Weights of a small GPT-style language model, trained from scratch on English Wikipedia: 48.6M parameters.
Each number is 50 + 10 x the weight over its row's rms, rounded and kept within 0 to 99. Layers, rows and columns count from 0. The size before them is the row's rms in percent of the matrix's.

# layer 2 MLP up, 2048x512, rms 0.0853, rows 693-701, columns 256-511
100:55 31 47 43 59 49 56 59 48 54 54 48 39 63 43 65 63 41 62 67 50 64 44 67 48 48 44 57 52 50 40 35 52 50 38 39 57 52 76 43 35 50 47 40 41 55 51 43 56 55 61 42 55 66 46 42 60 54 47 62 62 44 57 47 72 50 38 42 48 56 58 60 53 62 68 57 43 51 42 38 49 47 67 48 42 64 66 62 57 56 54 62 40 46 53 53 53 41 44 75 63 62 47 58 54 45 42 58 46 49 60 54 67 65 57 65 39 67 44 54 53 42 54 63 47 42 54 45 39 52 53 63 50 37 52 26 36 53 41 41 44 54 28 42 57 52 53 36 35 22 53 46 46 62 55 55 49 32 51 46 38 33 76 44 46 47 53 56 47 61 60 41 63 59 58 44 56 43 60 46 56 36 53 57 69 42 37 53 37 60 50 64 49 53 62 43 65 65 48 49 50 59 43 56 38 53 33 51 59 66 44 31 56 57 47 47 46 59 40 52 47 42 58 52 35 45 53 44 41 43 58 56 42 65 50 41 34 63 30 59 56 48 38 53 55 42 58 49 51 51 53 51 53 47 42 49
097:63 51 29 43 57 54 61 39 33 39 47 40 49 44 49 48 58 41 75 53 50 58 51 52 42 55 57 32 40 55 49 64 57 50 55 46 45 48 67 60 52 64 46 56 47 47 43 51 49 53 46 57 43 53 44 44 31 55 45 61 62 50 40 57 66 63 54 44 51 40 52 41 40 41 27 62 43 75 62 24 42 67 51 43 36 52 52 56 46 38 46 76 52 68 40 69 38 53 58 44 49 60 56 64 58 62 44 44 47 51 45 47 45 47 53 63 43 49 55 64 36 59 53 44 33 46 42 57 43 48 46 40 50 38 41 65 53 47 53 61 53 56 49 47 38 53 40 40 39 48 54 33 60 66 42 56 69 59 47 49 47 48 48 46 54 36 40 44 53 58 50 54 48 44 53 65 49 86 44 52 37 57 58 37 59 41 61 39 48 49 40 44 65 45 39 59 53 60 44 59 58 45 49 42 48 43 50 35 46 54 51 43 33 58 36 41 37 57 43 49 50 35 39 66 56 45 49 59 63 59 47 35 50 34 59 52 57 44 68 57 78 44 61 48 54 63 60 64 73 41 51 51 54 54 41 63
101:47 67 49 64 53 61 64 44 60 51 58 35 49 48 54 43 52 48 57 55 60 51 46 52 46 69 61 48 45 53 49 33 54 55 54 34 38 47 56 53 50 51 45 40 66 46 73 41 51 60 52 51 47 57 35 57 49 66 44 48 55 51 46 57 48 39 59 49 42 45 37 52 68 48 61 32 39 63 42 42 53 64 41 37 78 58 45 61 36 45 43 46 48 61 50 47 38 45 53 42 26 38 48 46 42 48 56 57 55 51 73 56 53 33 51 55 47 55 57 54 44 34 72 52 46 29 53 50 50 36 54 49 59 60 41 43 60 65 44 64 58 49 45 50 47 61 58 33 31 67 47 47 44 42 32 26 44 41 61 58 47 60 52 53 68 29 42 44 54 54 61 54 59 52 44 55 38 40 63 65 54 38 58 50 53 58 60 52 34 61 30 46 46 62 48 57 50 50 54 46 39 40 61 48 42 36 34 62 45 56 43 51 58 52 56 33 56 44 38 59 38 55 50 55 42 39 56 43 45 45 46 28 57 51 38 54 60 49 61 47 66 60 51 48 38 66 51 29 48 56 59 55 50 51 47 40
098:54 50 32 51 51 55 31 47 62 70 37 50 45 43 34 57 58 61 46 30 37 48 54 45 47 41 56 57 42 55 46 50 39 57 60 48 49 45 59 62 54 47 63 49 56 49 43 36 50 54 65 47 36 38 63 47 48 36 61 56 40 53 42 42 55 60 59 61 49 63 40 41 63 42 45 49 59 46 51 54 34 52 33 66 50 47 70 46 50 67 62 44 51 52 81 49 56 27 58 64 49 66 45 38 49 45 57 59 47 60 34 32 63 53 53 46 49 54 55 43 67 27 54 58 54 53 45 48 40 50 52 54 57 39 58 48 56 67 41 59 47 42 58 39 45 56 34 41 56 45 64 62 55 31 63 40 40 53 40 42 48 36 37 51 64 48 39 51 59 54 42 40 53 51 63 44 57 43 51 58 29 54 45 52 37 57 46 45 35 52 58 51 58 50 49 58 39 59 43 49 54 37 72 43 53 35 45 59 44 57 31 44 35 39 58 46 49 42 52 74 46 38 31 45 51 50 58 55 45 37 46 51 42 55 63 67 46 59 80 58 39 43 33 69 38 53 61 57 40 39 45 47 57 50 38 38
099:53 51 42 51 49 58 36 62 52 40 46 54 57 59 47 46 51 38 61 60 61 55 33 56 42 51 34 19 62 52 54 64 44 46 43 39 63 22 57 65 29 54 43 47 72 61 46 67 53 40 60 49 46 48 45 50 48 66 25 55 56 38 36 44 31 61 40 46 42 48 22 45 44 47 55 57 54 55 64 50 48 57 47 54 44 47 33 45 39 53 50 58 60 69 43 46 43 58 51 56 50 62 50 53 57 58 60 66 55 45 63 51 45 55 48 56 46 52 64 63 37 53 35 49 64 52 51 51 36 47 40 47 49 49 64 59 34 51 42 41 59 51 46 45 57 37 42 59 42 57 57 48 68 51 49 43 63 43 44 28 52 33 66 53 45 54 81 36 60 52 51 66 65 35 40 43 43 78 51 64 48 36 53 45 31 41 58 43 53 50 52 59 54 50 51 44 74 52 34 52 64 69 70 54 54 40 44 66 66 53 52 65 48 53 54 62 50 40 41 34 49 40 45 56 53 58 63 48 58 63 45 56 67 50 54 57 35 60 47 60 54 65 32 54 59 29 61 41 46 55 51 51 36 40 61 50
098:59 54 48 59 58 63 55 62 44 53 41 60 43 67 44 38 55 56 45 60 51 63 41 28 42 60 47 60 36 49 41 53 57 45 30 53 51 51 53 51 67 54 42 57 60 40 57 50 47 54 55 46 44 67 48 53 36 49 43 40 46 48 47 62 37 58 27 34 60 65 55 56 61 43 70 50 26 37 50 59 67 17 60 36 55 48 66 39 39 28 68 51 50 54 49 49 51 62 41 24 48 32 31 48 56 57 43 38 31 56 53 31 52 49 46 47 52 58 52 59 39 56 43 53 53 54 52 48 33 59 43 45 59 27 42 48 64 59 51 39 47 56 53 47 54 45 52 26 48 51 54 48 60 40 47 49 53 52 55 48 59 43 49 36 72 52 42 56 50 38 69 60 77 55 46 50 48 40 52 55 52 47 73 65 44 40 55 51 33 39 44 59 53 53 56 62 24 45 50 55 51 46 64 57 38 42 41 48 52 45 53 42 45 36 54 67 62 68 43 45 62 60 67 48 47 51 48 48 66 57 35 52 54 42 53 42 46 31 50 50 37 50 62 57 56 45 48 50 48 40 31 55 61 45 49 52
096:29 67 66 61 30 37 75 61 70 42 46 61 38 48 49 50 32 37 51 41 37 49 63 63 58 37 54 59 53 66 58 53 44 50 45 45 54 39 50 48 51 49 59 52 36 50 31 73 49 46 55 55 40 40 55 33 47 58 60 41 54 50 52 64 51 53 67 60 37 53 53 49 49 47 51 49 45 35 50 60 62 41 60 56 49 58 39 53 58 59 36 41 41 39 39 41 52 34 55 34 49 64 37 49 58 64 43 52 56 58 50 33 43 53 57 46 64 57 57 48 58 58 38 62 60 29 72 57 41 42 43 32 56 65 45 53 51 66 54 50 43 56 57 67 48 52 78 64 49 45 43 35 54 63 33 54 57 40 50 80 61 30 62 28 50 54 59 50 51 49 47 39 46 35 45 66 50 56 42 43 58 63 47 69 57 53 67 52 53 55 51 61 52 37 50 61 46 47 70 53 61 53 35 52 64 56 60 63 52 36 64 37 44 53 36 58 59 55 52 58 40 54 52 53 35 40 54 41 46 47 41 62 61 59 42 52 52 48 71 39 42 38 63 43 49 31 59 65 54 64 52 29 60 44 46 55
101:37 47 53 47 53 56 47 48 44 55 51 58 56 56 59 56 70 55 42 57 60 35 44 58 51 43 69 56 44 50 42 60 49 56 54 59 56 46 51 45 41 44 75 51 58 39 54 48 47 46 39 47 38 53 63 43 45 45 25 47 34 50 56 38 48 55 55 52 42 55 59 61 41 53 58 59 42 45 61 38 73 66 52 36 38 47 52 48 40 50 51 58 53 57 67 27 59 44 45 57 43 62 50 50 53 42 43 52 64 49 33 48 51 53 39 39 34 71 52 43 39 47 46 56 50 62 72 43 50 45 55 52 47 57 66 37 24 54 60 56 42 48 45 60 46 63 42 52 53 40 52 52 66 53 48 58 57 43 40 64 40 45 44 54 54 34 50 40 37 39 50 38 60 41 58 44 66 55 42 37 58 50 56 54 50 37 49 51 35 51 38 53 53 62 70 43 61 44 40 56 60 44 26 39 55 46 31 45 55 55 49 67 33 64 35 61 49 38 67 55 41 42 67 52 53 55 53 68 46 50 48 63 60 56 41 42 43 26 50 41 43 62 59 44 55 49 44 48 23 31 67 38 56 64 55 41
101:43 56 50 53 52 60 40 48 40 52 47 49 61 49 35 39 49 52 46 41 44 48 72 56 42 60 48 33 48 55 39 35 35 54 45 55 38 35 43 68 45 44 67 53 59 60 56 45 34 56 42 60 55 51 55 44 35 41 51 66 48 68 47 54 43 49 43 42 46 51 50 41 46 76 65 32 45 42 76 46 39 64 47 43 51 37 40 40 69 46 69 44 53 58 49 54 46 71 53 67 47 48 26 40 39 52 70 36 66 52 50 56 53 58 40 41 70 35 48 56 39 57 62 50 66 56 64 58 45 51 41 68 51 59 47 67 54 43 69 51 67 35 60 58 51 33 40 59 74 61 44 61 46 46 49 54 46 57 66 40 52 50 47 62 54 58 49 36 70 57 25 35 47 53 57 60 55 52 58 39 37 48 34 37 57 70 55 51 69 56 46 47 52 73 51 60 33 51 57 47 60 44 55 40 44 50 28 41 52 47 55 41 59 40 44 49 46 44 55 35 60 48 54 43 51 49 44 60 64 41 47 60 50 30 45 37 33 62 52 50 63 56 41 46 40 69 56 43 40 36 58 53 39 49 56 50
# layer 2 MLP down (transposed), 2048x512, rms 0.116, rows 693-701, columns 256-511
101:49 54 52 55 27 54 65 65 50 51 50 57 48 46 66 60 60 52 51 53 62 43 50 46 59 49 34 51 55 67 47 59 49 51 49 68 48 39 51 67 64 58 44 52 32 49 60 38 53 58 43 45 64 61 51 62 41 37 40 38 15 62 58 32 60 62 61 45 50 44 47 53 48 37 64 65 69 37 58 71 50 44 56 47 54 58 46 60 69 43 56 35 54 59 41 29 68 43 51 50 50 40 57 48 64 39 45 48 41 50 63 33 38 45 37 72 70 59 59 50 55 44 38 35 67 70 49 38 56 42 50 54 45 46 42 54 71 41 48 57 38 41 67 57 58 67 41 57 39 46 60 43 57 39 63 61 57 62 52 57 73 55 57 48 55 62 53 63 32 64 57 49 54 44 75 69 57 63 62 59 57 45 59 44 39 52 54 43 52 58 45 47 67 45 48 43 63 44 47 62 38 59 57 40 51 46 71 53 55 27 51 31 61 49 42 56 56 47 55 27 51 48 44 39 58 55 47 33 29 55 49 34 53 57 32 50 39 43 42 62 54 55 49 47 46 73 61 52 50 73 52 34 59 51 41 43
094:36 47 59 58 51 63 55 48 43 50 51 43 66 42 63 64 47 47 40 31 47 52 57 47 54 18 36 57 50 52 41 52 50 69 53 51 44 34 61 38 23 37 66 54 44 55 40 40 50 38 40 30 47 30 48 29 42 31 41 50 52 56 55 50 58 40 43 47 64 44 47 49 72 43 67 49 43 49 53 62 70 50 32 55 56 61 51 52 47 65 48 34 60 51 45 59 47 59 41 42 48 55 56 48 55 44 48 71 52 55 51 76 48 52 46 68 40 53 58 32 25 46 50 49 40 45 41 67 37 46 40 42 59 53 54 39 56 59 45 58 49 42 52 44 62 33 58 65 37 32 51 57 53 38 44 51 36 42 33 45 55 41 66 49 56 51 50 46 54 57 46 54 39 46 60 30 65 48 37 65 47 58 64 50 22 59 42 60 44 56 59 61 57 60 48 59 33 61 59 47 50 59 41 45 48 43 51 59 48 50 37 56 38 42 61 36 52 42 33 49 36 55 63 41 48 59 48 48 44 54 60 36 77 49 30 58 30 64 56 34 51 53 46 51 63 39 30 62 39 66 38 42 41 47 53 48
099:41 58 40 45 51 64 57 63 30 41 46 55 59 30 50 59 53 47 48 43 57 57 40 41 47 47 59 40 45 47 50 54 49 44 47 54 57 51 47 34 39 64 52 56 44 43 38 55 36 54 57 41 36 34 66 33 70 57 50 45 54 45 52 46 61 67 49 46 47 47 69 51 35 38 44 55 43 42 54 54 54 47 46 62 32 58 56 33 63 56 39 36 43 44 40 49 50 45 48 47 50 54 46 55 32 51 46 38 45 51 39 55 55 69 41 36 54 39 54 57 57 64 51 65 67 58 53 47 43 62 42 55 55 52 66 56 40 36 40 42 32 59 52 63 45 42 50 68 59 50 47 35 60 42 67 68 72 47 59 54 49 48 53 62 49 64 44 53 61 40 42 32 50 47 48 40 58 47 34 55 54 77 41 39 64 49 45 45 49 43 47 57 54 48 49 51 56 47 44 66 47 53 47 75 53 44 72 29 28 50 50 64 42 58 57 54 27 64 43 65 43 48 32 34 59 56 47 46 61 58 36 75 64 55 55 67 48 54 34 48 27 58 37 53 57 23 51 52 43 54 53 38 36 60 59 47
099:60 59 56 50 43 47 54 50 46 54 50 59 66 53 48 42 50 40 63 43 45 52 70 39 39 57 35 49 35 50 65 58 41 47 61 60 64 47 66 42 63 37 61 43 55 50 43 52 75 53 47 51 48 53 62 59 44 60 52 45 43 62 43 66 57 39 58 38 32 40 52 55 54 55 44 77 36 62 51 43 37 62 62 56 24 46 46 40 47 58 51 58 59 70 42 62 44 55 68 39 53 54 56 36 69 54 40 44 49 46 47 52 44 56 49 64 58 45 45 59 59 74 65 53 55 51 54 53 63 59 61 68 20 52 60 46 67 52 63 50 45 51 54 76 40 58 53 61 54 54 41 42 39 42 42 43 44 53 51 49 51 41 55 43 52 57 43 41 58 50 52 48 41 65 36 56 52 52 42 60 73 48 78 29 49 48 78 76 43 51 53 40 44 59 53 57 44 37 48 52 47 45 41 58 56 47 63 54 68 31 64 55 57 48 42 59 42 49 56 26 55 56 46 37 62 40 42 52 44 50 54 42 55 55 48 54 48 51 50 56 54 58 53 29 65 74 56 56 56 54 59 58 44 36 36 69
096:50 42 56 54 44 65 44 46 53 51 49 38 62 43 49 65 62 53 62 44 28 56 55 35 45 33 45 48 57 55 84 51 53 47 55 56 62 53 32 39 53 40 40 52 48 52 37 40 60 55 35 52 44 66 43 48 59 62 47 45 54 64 45 32 25 25 54 47 60 57 73 53 39 57 66 63 40 38 64 55 67 54 61 51 57 26 63 55 39 62 39 56 54 44 40 54 42 56 50 41 50 60 51 51 47 44 40 71 57 66 60 55 46 52 55 44 41 43 49 50 50 46 57 36 53 38 39 49 41 63 41 52 59 58 36 38 49 51 40 39 45 59 50 56 60 49 52 59 25 47 43 49 41 52 61 53 52 53 44 45 46 50 67 46 50 46 50 69 40 46 45 48 56 71 56 46 45 42 38 60 53 48 53 50 50 56 67 53 53 43 56 48 55 54 50 39 60 37 46 46 49 59 44 77 43 63 62 27 56 62 40 53 53 54 39 36 39 48 44 47 68 58 54 49 64 53 55 31 55 53 45 67 55 45 32 42 36 41 64 52 45 59 31 39 43 64 34 47 53 56 40 57 50 54 54 56
102:72 37 42 60 53 48 72 42 70 41 59 48 47 47 57 48 45 32 54 43 50 49 69 40 55 49 50 49 68 40 41 48 47 45 59 67 47 48 39 53 43 53 56 47 64 38 49 61 40 58 45 60 67 39 54 57 55 36 46 47 41 57 46 75 50 41 63 49 56 41 52 48 48 47 42 26 69 47 51 34 33 50 59 58 34 47 35 57 62 56 50 57 63 41 31 43 64 42 57 49 49 42 65 56 53 32 56 47 52 36 42 37 39 54 46 46 51 56 50 40 53 42 47 55 49 40 57 33 48 54 63 51 51 67 60 39 49 46 57 46 52 46 40 58 57 61 26 57 48 58 41 57 31 58 53 54 39 51 49 52 36 47 51 61 36 40 49 62 53 65 48 41 56 52 48 56 50 61 28 49 52 50 49 37 53 50 62 71 50 55 29 61 59 49 56 46 56 60 55 53 55 47 59 37 52 39 52 47 59 53 62 68 55 57 45 61 42 58 54 49 33 43 48 24 45 39 43 59 45 62 28 40 60 40 45 55 49 67 33 47 48 61 46 51 44 54 59 39 42 38 70 50 44 51 85 39
110:52 58 76 58 60 33 54 55 40 50 44 52 53 58 46 50 55 58 68 40 41 67 52 36 40 47 53 43 40 48 41 46 65 49 40 57 64 49 44 55 63 55 46 45 41 33 56 71 60 48 32 39 49 47 60 11 45 62 48 62 38 26 44 46 65 54 39 48 48 39 42 41 64 57 53 53 40 62 41 23 42 72 47 67 63 70 62 60 45 36 43 44 48 46 46 42 43 69 61 51 58 49 60 43 37 46 50 60 51 45 60 58 46 52 45 45 57 55 52 46 53 50 44 65 50 59 56 44 53 62 52 47 50 61 53 68 72 50 42 53 49 33 56 56 45 47 45 45 43 70 56 54 45 34 51 41 37 35 55 45 61 50 55 43 49 40 41 46 62 60 31 64 45 55 51 54 44 53 30 46 37 39 57 39 41 42 52 54 54 56 37 50 57 38 52 39 37 53 46 51 67 64 54 58 58 53 48 45 59 57 37 37 26 54 42 56 52 54 43 47 58 52 55 51 53 43 45 57 47 45 50 45 40 53 52 42 45 39 49 56 56 52 63 52 67 44 54 57 63 50 74 37 48 50 35 39
093:46 47 44 46 46 50 45 57 60 51 59 66 49 35 30 60 47 54 39 49 65 66 61 51 61 41 32 44 59 48 54 67 79 66 42 48 37 54 61 48 52 47 58 48 42 39 23 57 26 49 58 49 52 50 55 61 53 43 56 64 66 53 52 41 37 37 58 51 40 34 43 52 37 57 34 55 44 42 55 56 31 64 34 43 56 39 69 23 54 60 44 62 53 61 38 65 34 49 43 42 57 53 42 56 48 42 49 34 62 61 43 53 65 44 64 36 48 55 52 59 51 57 64 55 46 52 46 48 50 48 35 41 39 26 54 35 56 23 47 42 38 55 63 64 50 52 45 50 38 62 45 50 53 58 45 49 53 51 43 58 45 61 52 38 46 57 35 50 46 67 47 39 61 51 56 70 37 29 44 52 62 45 42 37 52 46 44 57 44 40 42 42 44 50 43 56 46 65 57 55 45 47 27 29 59 63 56 41 50 38 51 64 49 44 46 56 27 69 32 32 73 57 54 49 37 53 51 44 47 48 39 34 52 57 47 52 46 36 42 44 52 50 39 48 60 53 53 42 45 56 40 64 39 53 44 58
095:47 60 64 35 34 71 66 50 38 51 56 49 60 37 60 60 43 59 57 51 55 62 29 61 76 48 75 41 44 43 63 31 48 50 52 44 62 61 51 54 54 46 51 39 47 33 44 60 59 56 47 42 48 43 40 40 41 59 58 54 57 51 49 49 33 56 61 52 35 64 40 59 56 58 50 40 46 34 64 45 54 53 50 53 59 48 55 50 59 60 46 61 52 39 65 60 18 48 64 58 54 53 65 46 46 45 36 35 62 41 43 43 50 58 46 54 42 58 62 49 54 50 37 58 22 57 40 41 61 38 51 32 54 56 46 57 40 57 51 53 44 61 49 34 42 48 54 56 59 57 50 65 47 41 59 61 51 56 48 34 45 52 62 45 42 48 66 50 50 70 48 50 34 76 45 47 65 54 52 54 42 40 58 50 55 48 67 55 51 44 42 49 51 54 48 48 51 48 42 56 32 41 47 57 62 48 40 49 37 56 51 37 47 52 37 32 50 58 29 44 60 39 53 59 66 57 55 41 37 37 54 56 52 56 71 46 39 60 48 52 53 32 55 23 56 38 53 42 51 49 50 46 53 62 32 57
# layer 2 MLP gate, 2048x512, rms 0.084, rows 694-702, columns 256-511
098:59 49 66 42 38 63 48 49 47 30 55 56 53 33 66 42 56 53 51 45 43 47 40 30 38 58 60 42 41 37 29 63 53 63 40 46 46 42 43 57 61 47 44 46 59 33 57 52 55 42 54 64 51 69 40 41 44 59 54 57 35 61 59 62 49 33 69 49 59 49 43 43 24 41 41 44 31 54 60 32 55 47 64 42 36 51 54 61 52 53 50 72 57 50 45 55 27 53 48 60 47 61 56 46 52 28 47 52 53 49 43 47 40 47 35 70 33 37 49 43 42 53 50 51 38 45 18 53 46 59 38 38 51 51 54 44 56 55 40 36 51 54 54 61 53 64 54 47 39 49 23 48 59 60 60 55 46 63 69 43 58 67 37 46 66 54 55 56 60 57 49 60 45 34 38 64 52 79 34 53 39 50 47 49 69 51 66 70 50 54 51 54 60 63 54 61 44 48 39 51 47 43 50 43 38 46 45 56 31 58 48 63 44 47 32 41 40 53 42 55 60 43 52 57 61 59 66 43 69 73 42 50 45 57 44 51 57 42 60 45 66 44 42 36 50 66 49 62 47 46 55 52 50 59 38 54
097:52 47 52 50 49 50 44 53 37 43 55 43 46 50 47 51 35 41 45 54 47 48 55 31 21 78 57 45 36 49 41 27 35 59 37 42 29 44 39 71 55 59 40 59 49 61 49 57 61 48 57 57 50 61 37 62 36 65 62 40 38 55 46 52 43 50 71 78 41 60 58 47 53 49 69 38 21 48 56 51 50 47 39 43 43 44 35 54 24 71 54 48 57 66 54 51 67 49 48 66 53 42 39 45 36 45 62 59 48 50 53 64 32 51 52 56 60 39 53 58 56 69 59 56 49 64 23 47 52 44 41 44 70 44 58 45 64 57 48 35 66 47 53 56 41 77 43 51 37 53 39 43 43 45 62 53 63 45 53 49 48 59 49 45 50 69 49 55 49 61 49 56 58 46 37 52 42 37 61 46 38 42 66 59 43 44 55 46 53 47 40 56 52 53 49 34 54 63 59 66 47 54 49 50 63 71 39 63 45 48 69 48 43 51 37 50 44 47 52 51 34 61 77 56 34 67 38 62 59 56 58 41 51 43 53 65 52 65 43 48 48 16 46 65 34 40 51 58 58 47 59 30 35 38 43 56
101:61 53 67 54 54 41 56 36 47 38 61 35 67 46 66 63 42 37 56 61 46 45 54 44 32 55 46 44 48 40 60 62 57 47 57 52 61 62 71 53 52 38 54 55 49 55 53 40 53 66 51 49 52 49 68 65 56 53 39 62 44 52 49 69 40 59 50 53 51 52 79 21 65 67 66 63 45 52 48 61 38 41 63 52 43 63 42 50 46 66 49 44 47 46 44 58 43 27 40 56 40 41 59 57 58 47 40 50 52 38 58 61 30 55 53 50 42 59 50 32 49 77 50 49 48 37 41 48 44 53 65 68 49 57 46 55 52 51 54 52 65 60 47 48 45 64 54 46 62 68 48 40 62 43 38 42 43 33 53 38 46 45 62 36 67 53 44 52 57 64 57 57 41 44 29 49 46 46 53 40 56 60 56 56 54 44 40 56 45 57 26 35 51 71 47 68 67 41 43 42 79 45 39 50 35 60 57 47 52 64 59 46 57 75 45 54 37 52 45 47 40 54 48 46 62 48 57 63 54 44 44 53 58 63 50 47 50 45 66 55 55 55 57 44 46 36 57 47 56 52 54 43 58 63 42 59
096:56 30 44 45 29 48 53 36 41 56 72 49 36 52 33 58 41 37 56 69 48 52 45 57 45 63 61 26 50 39 43 63 51 55 44 45 63 41 57 67 42 39 34 43 51 53 40 67 59 54 46 56 41 38 53 50 53 62 42 64 56 62 35 53 66 48 49 58 63 39 64 62 45 51 48 54 36 57 63 34 57 57 56 60 61 57 46 56 57 53 27 41 48 53 62 56 63 64 57 48 38 57 43 76 61 62 40 58 46 48 50 72 50 49 43 65 64 51 51 40 46 56 55 52 42 42 66 51 48 50 40 56 49 42 35 60 63 44 47 58 59 52 63 52 63 42 39 55 45 71 51 39 51 54 47 44 62 58 64 36 54 56 57 40 32 62 55 60 68 46 46 71 69 37 46 41 37 54 46 61 51 67 64 67 43 48 36 56 27 44 54 63 55 53 63 62 55 55 62 53 62 47 65 53 51 36 56 54 50 40 65 51 46 69 47 42 56 40 55 59 43 46 47 48 69 59 23 53 58 44 56 62 52 43 15 57 27 48 61 57 56 52 37 49 58 56 39 60 37 60 48 58 37 61 51 36
093:62 37 56 68 42 49 34 58 31 35 67 78 54 38 69 46 31 62 53 51 51 42 55 42 49 36 70 38 40 55 43 53 57 47 54 59 61 48 58 51 55 35 60 49 43 63 38 45 66 52 54 49 47 51 64 64 53 66 49 56 65 39 41 56 41 54 59 54 45 49 58 37 38 44 51 63 58 58 43 50 69 56 53 60 50 50 67 37 46 58 51 57 65 34 77 46 62 48 55 45 61 57 30 53 36 45 53 50 62 52 41 66 67 40 38 66 51 32 65 45 51 49 47 36 44 60 52 61 43 55 44 49 33 51 60 46 51 54 36 70 36 54 54 48 36 52 75 41 45 26 49 56 58 33 52 61 26 46 52 57 55 53 47 66 47 49 57 58 46 62 53 48 58 80 47 56 55 62 54 37 38 41 34 58 53 34 57 55 39 53 67 65 60 60 55 48 48 45 55 52 44 52 49 48 37 69 54 38 35 58 38 57 46 50 32 53 53 46 37 58 51 33 52 44 49 59 60 62 49 49 61 60 34 51 56 52 60 43 49 43 53 52 49 57 29 46 52 50 48 52 65 61 43 39 49 64
099:48 56 44 52 44 36 27 60 57 42 55 56 53 41 62 39 53 48 51 64 33 40 56 46 62 55 40 49 54 59 38 50 45 41 51 54 63 47 47 23 43 40 36 56 62 56 54 44 49 56 62 55 43 62 48 63 54 53 64 62 65 61 48 64 55 55 60 52 76 45 48 57 54 52 64 67 52 56 41 58 56 36 50 43 44 45 39 59 39 39 31 50 46 53 42 49 40 62 54 54 50 52 56 57 56 61 30 54 43 56 49 31 60 54 60 57 52 45 66 50 46 35 61 67 55 57 51 40 35 63 39 61 64 44 46 42 56 38 63 32 50 48 53 52 67 63 66 44 43 49 42 58 66 62 31 48 50 55 35 51 54 60 45 45 46 36 82 42 53 41 56 41 35 48 67 45 46 58 55 68 63 58 51 43 61 56 48 28 39 54 53 31 65 39 52 34 55 72 50 63 35 52 49 55 52 47 41 52 48 47 38 54 56 48 45 65 70 62 51 62 44 54 60 51 56 44 65 57 52 66 58 49 52 30 62 52 39 52 60 47 52 40 44 63 37 60 65 55 51 48 50 42 67 67 62 60
099:69 46 61 57 62 55 65 39 43 44 50 46 56 48 47 41 31 49 39 44 52 37 45 64 42 73 53 36 50 30 53 57 65 30 69 44 62 48 57 55 55 40 49 50 41 65 52 38 62 39 63 52 54 59 47 43 56 54 46 47 44 53 59 54 63 52 47 42 46 47 55 51 58 57 53 45 50 43 57 40 43 57 55 42 49 57 38 26 32 67 59 46 46 44 63 36 49 47 47 68 73 47 42 48 54 61 37 31 50 49 66 44 38 64 42 47 61 40 62 48 68 29 29 61 38 59 30 42 60 56 52 43 37 58 48 49 40 48 65 26 51 62 38 38 51 52 35 44 32 34 53 38 40 55 49 60 37 53 48 44 41 60 42 51 48 48 45 56 66 51 55 62 38 53 52 54 59 60 60 54 39 46 44 69 57 55 62 48 43 60 47 75 42 58 57 49 50 49 48 49 43 43 67 42 39 63 36 62 66 45 39 36 66 56 37 70 60 60 43 45 48 47 45 53 49 57 55 41 36 65 58 53 35 61 59 60 58 52 35 57 51 35 39 41 69 53 52 62 55 46 54 48 62 24 62 37
103:60 43 48 49 40 50 34 48 59 55 32 63 60 53 56 57 47 56 55 54 59 49 54 55 41 52 51 43 32 33 30 47 52 47 64 62 45 57 43 41 48 51 51 48 54 47 58 34 45 66 48 46 56 62 42 60 32 54 57 50 54 43 57 60 45 51 27 55 55 44 49 43 46 51 42 50 48 50 60 47 58 52 63 54 45 46 56 39 65 46 42 53 53 48 50 61 45 65 51 49 35 61 57 57 47 58 52 47 55 35 38 50 54 44 32 39 47 61 42 48 33 57 39 57 58 49 53 57 51 71 53 62 65 58 50 56 52 43 40 34 70 36 37 37 63 25 64 60 46 52 55 54 51 64 41 46 48 65 44 34 63 82 47 55 57 46 48 44 61 57 55 52 60 52 39 24 53 53 61 71 59 40 38 36 44 47 52 60 39 43 64 27 61 52 68 67 39 53 30 52 70 53 58 49 51 42 42 50 53 51 54 48 56 58 42 50 39 56 47 37 36 63 41 49 40 54 27 61 45 46 75 62 36 64 48 61 38 60 58 31 47 59 54 56 55 41 66 44 49 55 45 75 46 65 70 69
103:62 50 63 41 55 34 51 38 40 56 44 47 57 39 65 61 49 43 42 55 54 62 59 63 38 37 45 47 50 55 56 65 64 35 55 50 43 54 58 40 47 63 47 43 38 60 59 26 28 51 50 46 53 64 66 48 47 58 27 56 45 58 66 56 44 51 53 53 52 48 59 58 46 29 40 49 36 58 53 44 52 50 64 61 56 51 68 61 58 64 53 80 63 65 48 60 57 46 47 52 44 48 45 50 60 57 49 53 47 54 60 67 54 32 41 33 33 62 43 42 44 57 44 62 46 58 44 50 49 47 42 66 44 63 44 35 51 47 37 43 49 41 50 52 44 43 60 42 34 41 26 43 42 41 55 41 42 48 50 43 56 40 57 48 52 56 43 51 63 45 38 61 49 56 44 38 39 58 65 39 65 47 58 51 59 44 57 62 58 66 54 39 55 66 56 55 64 46 62 35 25 58 58 42 65 54 51 51 57 56 67 43 43 45 42 37 62 41 59 31 48 46 57 41 70 58 55 77 52 59 56 63 41 47 51 49 53 43 66 50 48 60 49 47 54 39 67 44 59 52 44 41 36 63 58 59